From a checkpoint of a small transformer trained on Wikipedia: normalized queries and keys, 293M tokens.
Each number is 50 + 15 x the weight over its row's rms, rounded and kept within 0 to 99. Layers, rows and columns count from 0. The size before them is the row's rms in percent of the matrix's.

# layer 3 MLP up, 1280x320, rms 0.097, rows 35-56, columns 192-223
089:66 42 48 84 65 51 28 36 57 48 62 70 67 48 36 55 52 50 69 57 40 41 49 90 45 46 62 40 39 42 39 43
101:31 40 47 34 31 76 60 46 53 29 48 57 51 39 61 48 65 52 34 43 57 74 55 64 41 50 37 22 46 50 42 47
102:48 42 64 46 37 43 61 62 84 45 36 43 31 61 62 28 43 47 77 67 43 53 52 67 46 65 25 96 60 56 31 41
105:48 16 06 56 46 40 41 38 49 58 69 59 67 46 46 79 53 27 57 36 41 49 26 47 33 63 53 70 56 80 57 43
097:43 48 45 56 49 35 58 46 55 44 57 60 22 53 56 76 29 40 28 51 22 26 43 47 76 41 60 56 36 50 38 43
090:60 27 41 57 42 33 47 59 54 18 47 34 51 88 47 41 69 40 44 61 53 45 40 57 63 34 25 70 26 78 59 34
108:61 61 40 64 60 39 41 44 23 18 60 49 53 52 42 42 59 55 20 40 59 46 55 41 53 11 71 41 45 71 61 74
087:61 41 67 51 23 36 55 58 29 37 49 37 56 47 66 57 66 50 54 21 65 43 47 26 49 53 49 84 47 47 48 61
106:50 55 61 66 73 57 51 68 81 62 58 57 38 63 64 38 65 56 80 64 42 18 38 70 29 44 61 59 85 35 42 53
105:63 45 54 63 49 22 45 56 41 53 55 62 49 43 73 58 21 70 42 43 14 54 36 55 20 52 65 82 43 50 71 49
109:68 51 64 68 48 37 26 81 38 53 49 38 34 42 49 75 55 54 28 46 58 56 65 46 35 61 51 61 45 27 81 57
105:38 82 38 75 62 65 62 54 53 49 46 45 33 21 41 55 37 61 38 61 38 54 10 70 56 36 81 65 53 57 67 58
092:55 31 58 42 43 62 67 59 56 67 40 49 58 67 24 33 52 55 57 65 50 52 63 47 47 60 39 41 74 72 42 66
095:20 48 50 60 81 51 41 65 55 37 45 29 34 69 49 68 44 44 74 63 57 47 39 36 31 43 33 50 53 47 50 60
105:36 73 55 39 60 42 51 41 37 62 37 49 44 72 53 68 37 58 48 18 74 55 36 46 59 39 43 57 54 29 44 22
098:65 55 56 38 62 53 31 65 63 46 29 56 36 51 36 96 53 32 48 61 38 48 45 53 34 81 40 31 44 50 64 58
084:38 54 36 12 64 22 60 36 66 57 26 54 37 70 43 64 59 66 81 23 29 32 74 31 51 40 75 49 53 40 29 61
096:47 56 47 45 72 75 33 60 53 58 18 43 03 51 25 67 50 46 50 54 26 16 50 30 53 43 37 43 58 53 39 59
084:42 40 42 51 57 50 61 36 71 38 08 48 31 61 75 37 85 75 69 17 45 71 35 43 31 50 35 86 26 47 46 70
086:75 36 70 26 33 57 69 55 49 34 67 81 60 55 66 48 60 49 66 54 39 47 69 29 56 60 48 49 68 69 46 30
098:50 36 62 38 28 55 79 42 24 65 45 77 53 36 45 31 56 50 65 54 47 72 46 67 65 91 15 48 62 21 62 73
096:51 31 72 73 53 57 42 52 51 62 38 59 35 76 48 59 34 48 36 46 41 42 35 47 58 55 36 45 46 38 22 39
# layer 3 MLP down (transposed), 1280x320, rms 0.0858, rows 35-55, columns 192-223
101:45 42 39 89 60 65 70 45 43 55 33 59 56 26 66 80 67 75 41 43 14 51 48 52 76 45 51 45 70 56 39 63
106:41 67 75 72 60 62 30 24 54 29 47 72 47 38 72 53 46 85 61 45 49 58 41 35 43 56 46 17 68 56 49 58
100:39 48 56 80 72 43 23 37 45 40 49 61 43 58 51 61 32 67 37 57 64 50 48 53 46 65 30 67 73 51 69 43
102:23 37 43 50 56 43 30 31 56 70 53 28 49 50 37 55 70 55 27 51 73 76 40 66 46 29 38 51 66 47 48 39
101:51 44 81 48 56 44 64 53 39 62 38 60 63 74 39 20 54 34 36 39 58 58 76 29 39 62 40 51 34 74 36 40
098:43 37 43 39 33 65 48 50 40 52 63 45 90 30 58 64 55 44 33 66 59 77 44 37 68 34 62 23 52 39 60 62
078:53 62 40 63 65 36 30 61 34 66 35 43 23 03 47 26 51 44 43 65 23 36 50 45 04 62 67 37 53 58 52 66
093:73 28 72 76 39 44 11 73 73 56 33 61 59 52 26 52 66 48 52 72 46 60 43 57 13 57 45 53 41 59 64 43
100:39 48 46 49 41 29 49 55 47 42 60 50 29 62 49 66 61 53 60 89 38 71 86 62 49 67 35 39 40 69 52 45
091:48 56 49 73 29 50 82 27 19 48 40 62 65 42 74 27 58 39 39 37 44 45 65 37 42 45 67 30 92 31 31 10
111:38 64 85 66 68 63 65 57 68 29 62 83 72 54 46 68 46 55 34 39 66 49 48 34 24 22 52 48 49 54 61 60
089:49 60 29 59 68 48 44 47 33 53 35 33 48 13 60 37 59 33 49 69 26 32 29 54 35 44 66 35 61 72 66 63
085:47 58 65 37 54 48 30 67 51 37 52 31 49 72 32 62 32 32 44 63 46 48 40 82 51 42 12 55 46 51 26 39
099:37 50 53 58 23 43 55 37 29 57 56 63 61 21 52 48 42 31 43 48 60 51 56 46 40 48 40 72 49 47 49 51
103:88 40 58 51 57 50 43 61 83 45 51 70 62 42 83 65 38 72 67 56 55 55 70 39 52 37 65 52 43 43 63 69
099:63 52 55 57 54 56 50 55 61 34 33 33 51 54 58 63 62 54 53 52 19 50 47 49 45 55 63 29 26 45 40 31
097:10 68 68 58 47 19 48 41 55 73 33 49 46 27 57 48 46 44 48 43 32 50 48 29 39 69 50 54 31 72 48 58
112:56 64 58 59 57 69 64 42 71 67 33 56 56 45 58 64 38 65 43 44 89 43 51 40 51 47 68 53 49 64 69 38
099:29 54 35 71 45 40 15 64 58 56 52 52 58 36 55 35 43 73 53 38 30 53 28 39 62 62 51 49 24 42 41 45
088:91 88 54 64 39 56 35 42 64 33 60 54 43 59 63 41 31 45 52 56 27 45 96 30 71 44 73 38 34 72 54 72
112:51 64 81 59 62 69 51 42 65 77 47 49 83 50 17 61 60 47 36 54 45 46 55 58 22 51 58 42 55 27 43 48